python train.py --num_attention_heads=12 --vocab_size=8192 --norm_place="pre" --parallel_block=false --optimizer="soap_variant" --beta1=0.95 --warmup_steps=200 --decay_shape="sqrt" --max_seq_len=2048 --doc_mask=true --dataset="wikipedia_en"
Each number is 128 + 24 x the weight over its row's rms, rounded and kept within 0 to 255. Layers, rows and columns count from 0. The size above them is the row's rms in percent of the matrix's.

# layer 8 attention value, 768x1024, rms 0.0603, rows 93-105, columns 896-1023
size [ 82  81  80  79  81  84  79  81  82  78  85  78  81]
[[159 157  74 140 123 122 111 104 146 123 136 136 134 111 137 101  74 137  98 142 120 144 128  89 114 146  60 133 175 137 103 132 110 141 128 136 139 139 112  95 123 145 143 138 125 129 164 151 141  72 132 123 131  96 100 140 115 122 176  79 132 148 125 144  98 134 108 101 154 113 136 120 142 113 137 119 157 125 150 135 122 137 109 114 147 125 112 127 144 133 127 134 173 136 178 120 115 119 156 152 123 102 110 172 118 145 143 134 107 166 156 112 131 150 122 107 142 114 138 133 104 159 128 113 164 119 151 113]
 [131 142 127  93  95 109 162 143 196 102 108 107 101 118  83 184 152 134 124 130  78 154 103 131 131 113 116 116 123 111 115 164 140 107 148 136 143 120 141 106 112 183 102 109 144 103  89 139 130 100 105 138 168 139 146 134 149 115 110 158 140 111 150 107 157 114 120 130 117 137 119 135 147 122 161 115 149 124 127 104 141 156 153 133 151  98 121 165 104 145 151 120 126 168 129 123 159 143 120 116 118 122 119 156 181  96 134 148 113 154 155 118  88 119 112 127  71 154 142 120 156 142 137 119  96 133 159 121]
 [137 127 116 116 106 134 117 106  77  93 144 100 131 109 158 190 137 138 136  90 135 105 116 111 123 161 153 148 133 107 141  68 166 164 142 175 122 116 126 130 170 122 125 156 116 138 137 105  94 114 123 151 103 142 117 136  96 136 161  86 123 112 118 112 117 133  90 118 140 127  91 112 134 152 156  97  67 106 143 155 142 102 106 160  91 144 110 120 115 122 117 101 146 146 161 108 120 127 158 155 142 138 155 166 129 142 107 180  91 161 138 150 132 156 104 122 116 107 117 130 119 149 120 151 127 133 120 165]
 [167 106 103 111 115 123 127 139 127 122 173 108 138 162 118 127 128 137  97 123 131 120 168 140 117 128  95 100 114 121 142 134 101 118 121 152 171 121  86  90 103 134 133  89 113 132 145 117 134 131 156 147 112 115  94 133 171  99 148 134  96 110 130 115 139 130 134 123 103 149 164 125  93 142 125  81 158 141  98 122  98 115 114  86 138 131 156 141 110 101 146 109 117 160 120 150 111  52 155 101 140 107 133 143 173 153 164  83 111  94 171 181 108 156 197 145 121 124  83 133 174 123 117 145 115 131 104 100]
 [169 114 146 110 101 133  91 147 105 151 199 129 108  82 203 109 161  97 135  83 141 173 140 138 112 146 129 143 147  86 144  94 126  86 129  78 119 117 159  82  90  89 131 108 106 153 124 116 124 135 133  67  93 120 104  95 120 135 157 169 136 109  99 117 172 131 146 114 115 113 162 161 134  94 127 101 144 135 104 134 116 156 150 132 103 132 117 131 165 138 136 127 146 110 138 121 115 133 118 136 115 156 100 107 108 120 121 160 142 148 124 112 142 118  86  99 121 161 131  82  81 132 109 149 158 140  92 167]
 [183  85 113 138 153  75 138 113  96 121 125 123  66 113 102 136 123  99 113 124 146 118 140  70 141 114 141  92 101 105 108 133 101 116 146 112 128 130 160 139 139 102 141 131 114 115 146 128 120 141 110 104 102  97 141 123 142 137 140 153 108 160 127 101 166 156 122 128  73 117 121 182 127 105 149 112 113 111 152 129  91 106 106 130 105 120 134 149 191 156 159 126 138  72 125 149 115 124 146 148 144 127 138 122 103 136 121 109 120 156 143  60 171  91 142 115 131 141  86 148 112 155 161 138 122 127 150  82]
 [119 119 128  93 111 127 114 122 134 103 123 126 159 115 191 105 134 106 108 149 122 143 139 147 130 151 133 129 146 115  96  90 108 155 115 155 135 141 135 124 102 105 131 118 159 114 167 137 133 155 140 112 126 137 123  79 125  97 142 150 113 122 156 153 140 176 140  91 129  99 125 116 114 179 156  73 101 107 131 146 119  91 126 159 112 124 146 132  67 155 106 154 122 112 109 138 125 125 124 119 118 132 143 149  99 131  98 136 118 122 114 119 149 132  88 106 121 164 111 179 133 104 109 135  66 132 127 153]
 [118 112 119 116 140 105 161 104 135 115 102 144 120 125 122  82  98 110 130  92  92 102 154 130 134  71 114 131 106  94 107 129 124 130 149 123 146 104 155 157 136 131 147 126 113 104 129 117 111 110 152 143 131 188 119 106 160 153 120 114 110 125 151 108 120 153 109 151  91 108 103 113  89 134 155 124 120 121 128  95 105 150 136 146 125 119 132 118  95 108 118 141 125 138 154  91 121 177  75 120 145  87 119 118 127 131 129 156 126 139 100 115 142 126 136  91  81 148 111 141 169 108 171  93 103 113 120 125]
 [121 164 146 164 156 143 132 122  95 171  93 119 104  69 136 122 144 128 129 152 141 121 116 148  83 100 108 139 127 175 181 133  94 100 128 102 158 130 125 150 123 137 105 103 148 163 154 100 116 160 150 119 112  91 125 109 108 101 140 169 168 165 138 122 104 147 114 132 172 173 115 123 167 153 172  96 116  99 122 137 114 116 174  86 130  72  85 131 146 156 111 150 118 137 113 107 173 104 156 151 185 126 113 114 155 149 119 132  90 111 118 138 140 136 125  93  94 152 148 141 102 127 131 115 123  89 143 128]
 [140 180 122 149  80  95 145 142 145 146 141 139 107 115  99 132 131 114 176 132 160 126 120 148 149 169 121 123  72 152  96 124  88 122 181  94 143 125 142 119 182 103 133 138 104 133 116  79 164 171 107 145 143 102 116 137  97 126 108 113 149 127 151 145 107 128 127 112  94 129 101 117 100 145 194 124 134 162 147 128  88 138 127  76 117 117 159 140  91 143 140 132 101 123 145 129 188  79 129 126 152 123  89 130 122 101  65 110  68 125 136 108 104 127 110 113 128  96 120 109 145 137 117 140 160 128 137 129]
 [138 130 138 109 112 182 131 148 116 127 145 129 132 103 122 124 103 120 109 121 157  87 109 134 122 141 141 100 104 124 105 134 148 106 151 130 138 125 111 135  89 141 146 174 164 142 144 105 118 158 128  99 119 155 161 129 154  95  87 133 148 145 108 115 160  75 109 153 131 119 153 112 136 109  82 100 152 146 115 140  99 156 104 115 124 116 150  98 133 114 151 139 126 136 124 165 121 135 120 166 118 108 124 118 138 138  98 154 120 174  91 140 139 128 137 121 141  89 139 108 145 135 141 114 153 136  93 159]
 [143 143 130 120  86 140 119  95 116  78 152 133 148 161 152 131 172 131 102 120 137 124  73 140 128 112 118 154 112 112 183 126 134 111 134 124 134 158 123 149 164 136 147  87 125 181 153 161 144 139 126 152 138 153 145 104 147 101 126 127 120 141 113 126 143 157 133 118 170  94 136 141 162 131 143 140 156  83  97 156  66 139 127 112 102 136 129 119 111 125 125 156 121 146 107 126 135 150 129 154 183 126 134 143 171 197 138 121 165 152 138 138  84 125  92  90 135 133 159 124 135  95 106  88 162 151 136 138]
 [127 142 110 146 139  93  94 167  73 181  99 192 103 155 132 145 115 126 152 116 114  79 128 106 120 134 145  89 121 116 180 138 124 111 162 120  91  63 151 182 151  91 104 123 112 108 126  94 138 151 118  96  81 123 109 117 150 140 177 100 108 160 111 120  96 109 130 120 163 106 115 137 157 122 137 126 176 106 117 116 165 121 120 190  98 149  96 114 118 128 124 135 142 129 123 123 127 137  89 136  88  86 128  67 101 155 130 129 141 132 103 129 113 135 117 141 167 100 141 144 145 148 148 134 130 129 120 111]]
# layer 8 attention output (transposed), 768x1024, rms 0.0533, rows 93-104, columns 896-1023
size [ 88  85  83  86  85  83  85  83  87  85  90  86]
[[ 91  80 130 146 135 100  97 112 138 160 142 157 112 116 122 166 119 115 122 105  95 153 169 126 134 109 173  73  78  87 168 139 150 127 122 132 111 150 153 150 130 112  77 131 104 121 130 103 173 169 145 113 114 191  97 116  71 141 112 170 112 128 133 157 142 147  92 119 147 160 112 150 111 122 133 158 156  96 150 121 120 128 132 116 131 130 155 111 122 148 151 154  87 143  79  99 164 126 137 137 136 121 101 111 159 165 131  98 156 107 113 126 153 127 147 139  77 142 120 167  97 121 143 152 128 157 141 152]
 [133  55  86 199 157 104 138 106 104 112 136 116 142 137 123  90 134  86 167 128 133 120 139  77 114 158 101 146 125 111 123  90 120 186 127 117 147 114 132 139 106 108 158 139 115 163 156 170 151 148  96 137 106 119 151  96 139 130 118  94 105 120 136 130  91 124 110 164 154 124 130 128 140 135 156 132 123 125  82 137  93 127 121 128 115 149 110 148 107 134  96 153 139 109 125  80  77 104 103 115 160 129  95 126  89 159 105 144 137 109  97 131 131 146 161 137 186 109 139 125 132  94 136 143 154 139 111 124]
 [ 97 167 179 113 173  86 142 154 115 115 136 116  98  97 144 116 101 180 145 135 135 161 114 147 199 129 163 155 114 138 123 170 100  89 152 134 123  97 103 117 109 161 130 197  80 105 132 118 105 151 150 124 154 140  99 117 139  89 113 118  97 176 163 157 114 120 112 108 134 142 152 155 124  78 126 158 175 145 117  99  54 113 186 123 133  90 133  95 138 113 150 130 157 106  83 137  68 146 110 106 164  84 121 173 141 117 143 151 124  82 102 123 147 130 101 157 112 112 116 132 163  80 129 147 131 144 131  77]
 [133 163 128 146 175 134 127 121 124 132 104 104 149 100 121 116 133  91 151 137 110  74 123 102 135 154 161 129 130 156 115 130 127 136  84 152  59 138 172 122 113  93 164 142 172 142  99 104 126 146 112  59 161 181 116  85 133 133 114 115 155 123 133 159 120 118 127 148 145 137 127 102 141 158 153 150 105 127 183 148  94 105 139 149 117 136 124 107 150 169 105 142 151 112 149 137 113 151 156 153 148 134 189  81 108 127 132 137 174 171 127 149  88  93 127 171 115 149 156  71 116 131 104 124 163 112 113 142]
 [ 75 123 158 118 134 115 147 118 156 119  81 131 172 113 107 108  97 153 118 111 117 118 155  98 106 101 128 107 173 166 168 125 121 114 132 135 104 120  96  94 157 140 128 131 170 140 137 134 130  98 157 167 141  93 122 150 153 132 120 133 121 131 110 144 136 117 160 143 112 111 125 121 115 121 143 105 118 145 130 114 115 148 114 122 170 137 145 122 111 121 152 145 111 150 116 122 123 113 120 136 180 146 140 114 157 124 145 136 102 177 123  67 157 119 102 156 122  93 118 145 130  81 158  98  73 139 147 140]
 [143 121 145 134 127 127 138 121 153 123 119 110 170 163 178  82 104 139  78 128  92 137 136 143 150 124 142 150 141 139 125 126 125 169  79 100 128 113 125 116 114 133 160 113 174 152  86 115 140 149 162  84 146  88 117 149  73 138 148  79 126 115 162 106  93 130 118 105 149 125 146 106 153 143 121 128 134 123 104 135 164 151 136  72 168 130 114 139  90 107 136 112 145 152 111  92 143 132 132 103  97  98 125 119 113 140 111 133  89 127 136 174  76 132 161 152 158 148 184 120 109  68 123  81 147 126 118 138]
 [128 112 107 146  99  98 138 128 141 135 166 124  99 164  89 146 127 123 146 134 136 111  93 158 124 160 120 147 148 160 155 142 120 133 120 117 128 139 142 128 170 134 135  90 131 106 131 124 173 125 103 109 110 105 132 178 142 118 143 104 158 132  79  92 116 134 133 122 123  99 104 105 133  95 108 145 111 139 142 180  94 138 165 117 148 123  91 139 132  87 128  81 142 148 160 129 171 139 127 186 178 127  90 114 189 139  95 138 109 129 146 180  89 111 171 136 109 144 139  84  81 108 156 153 104 139 111  96]
 [133 137 143 146  84 126 134  58 124 152 146 155 132 114 138  91 130 122 144  98 121 156 112 152 163 155 124 122 116 152 122 126  92 143 150 142 112 136 106  99 189 123 156  77 127 117 161 115 159 161 164 111 150 115 109 135 116  79 114 128 102 118  58 127 101 103 125 108 174 126 163 109 140 129 142 128 129 154 103  90 126 135 153 152 142 112 140 129 159 148 118 125  93 129 141 125 144  95 115 128 141 122 168 155 163 138 122 156 113 132 121 116 187 126 120 128 155 131 144 143  96 137 109 115 112 134 141  97]
 [ 89 145 118 103 154 143 175 130 195  94  96 163 100 152 106 121 166 139 202 139 135 132 123  92 125 183 143  99 150  73 155 132 112  95 127 100 107 117 128  93 162 151 124 118  81  96 110 129  93 124 124 107 125 134 159 137 126 166 137 120 105 116 158 127 161 136 139 133  63 141 120 130 116 133 104 155  99 156 157 102 137 116 131 110  87 116 155 105 135 122 177  95 113 144 101 182 146 166 120 145 105 125 136 130 139 141 108 125 110 140 112 126 148 156 131 165 132 121  88  83 152 135 146 132 148 165 109 123]
 [119 102  90 140 137 114 111 107 122 130 139 104 110  93 168 114 172 123  92 115 111 139 168 119 111  88 156 144 166  98 112 120 140 104  88 152 139 113 135 103  81 165  50 160  88 122 167 148 119 127 127  74 135 142 123 102 129 141 166 169 129 139  87 106 112 110 141 118 169 140 122 116 135 121  86 102 125  89 109 134 163  89 158 101 141 118  92  99 156 112 123  94 122 140 105 132 133 132  91 134  44 111 134 129 174 140 136 146 182  85 119 144 127 135 120 126  84 124 139 154 126 117 119 136 148 118 147 139]
 [102 100  61 140 123 116 147 116 143 168 145 145 130 147 118 114 122 117 171 170 112 180 134 136 120 103 115 122 114  98 114 127 129 148 115 103  90 127 118 135 100 129 147 115 153 117 101 150 129 180  96 123 113 143 104 137 118 122 103  91 117 126 192 109 139 127 134 119 145 129 160 139 151 131 182 169 114 137  93 141 195 107 202 103 111 100 119 133 121  98 114  96 124 113 169 102 149 113 157  98 172 160 123  98 138 145 159  83  94 118 153 163  78 185 131 118 129 159 114 146 120  85 105 140 114 141 126 124]
 [102 162 139 137 120 134 159 138 109 139 131 113 112 118 105 150  88 141 112 159 124 108 182 114 144 147 133  96 161 149  80 144 167 128 162 132 127 138 143  96  98 113  95 132 125 130 121 163 129 135 142  90 109 107 147 168 114 117 145 147 160 120 152 142 119 142 140 139  65 125 111 144  95  99 116 110 119 125 118 101 116  96 108 140 163 160 127 102 138 170 138 103 125 104 144 167 129  97  87 132  91 169 147  64 163 124  77 117 136  77 127 130 135 146 137 117 127 103 115 157 149 146 114 130  82 153 138 152]]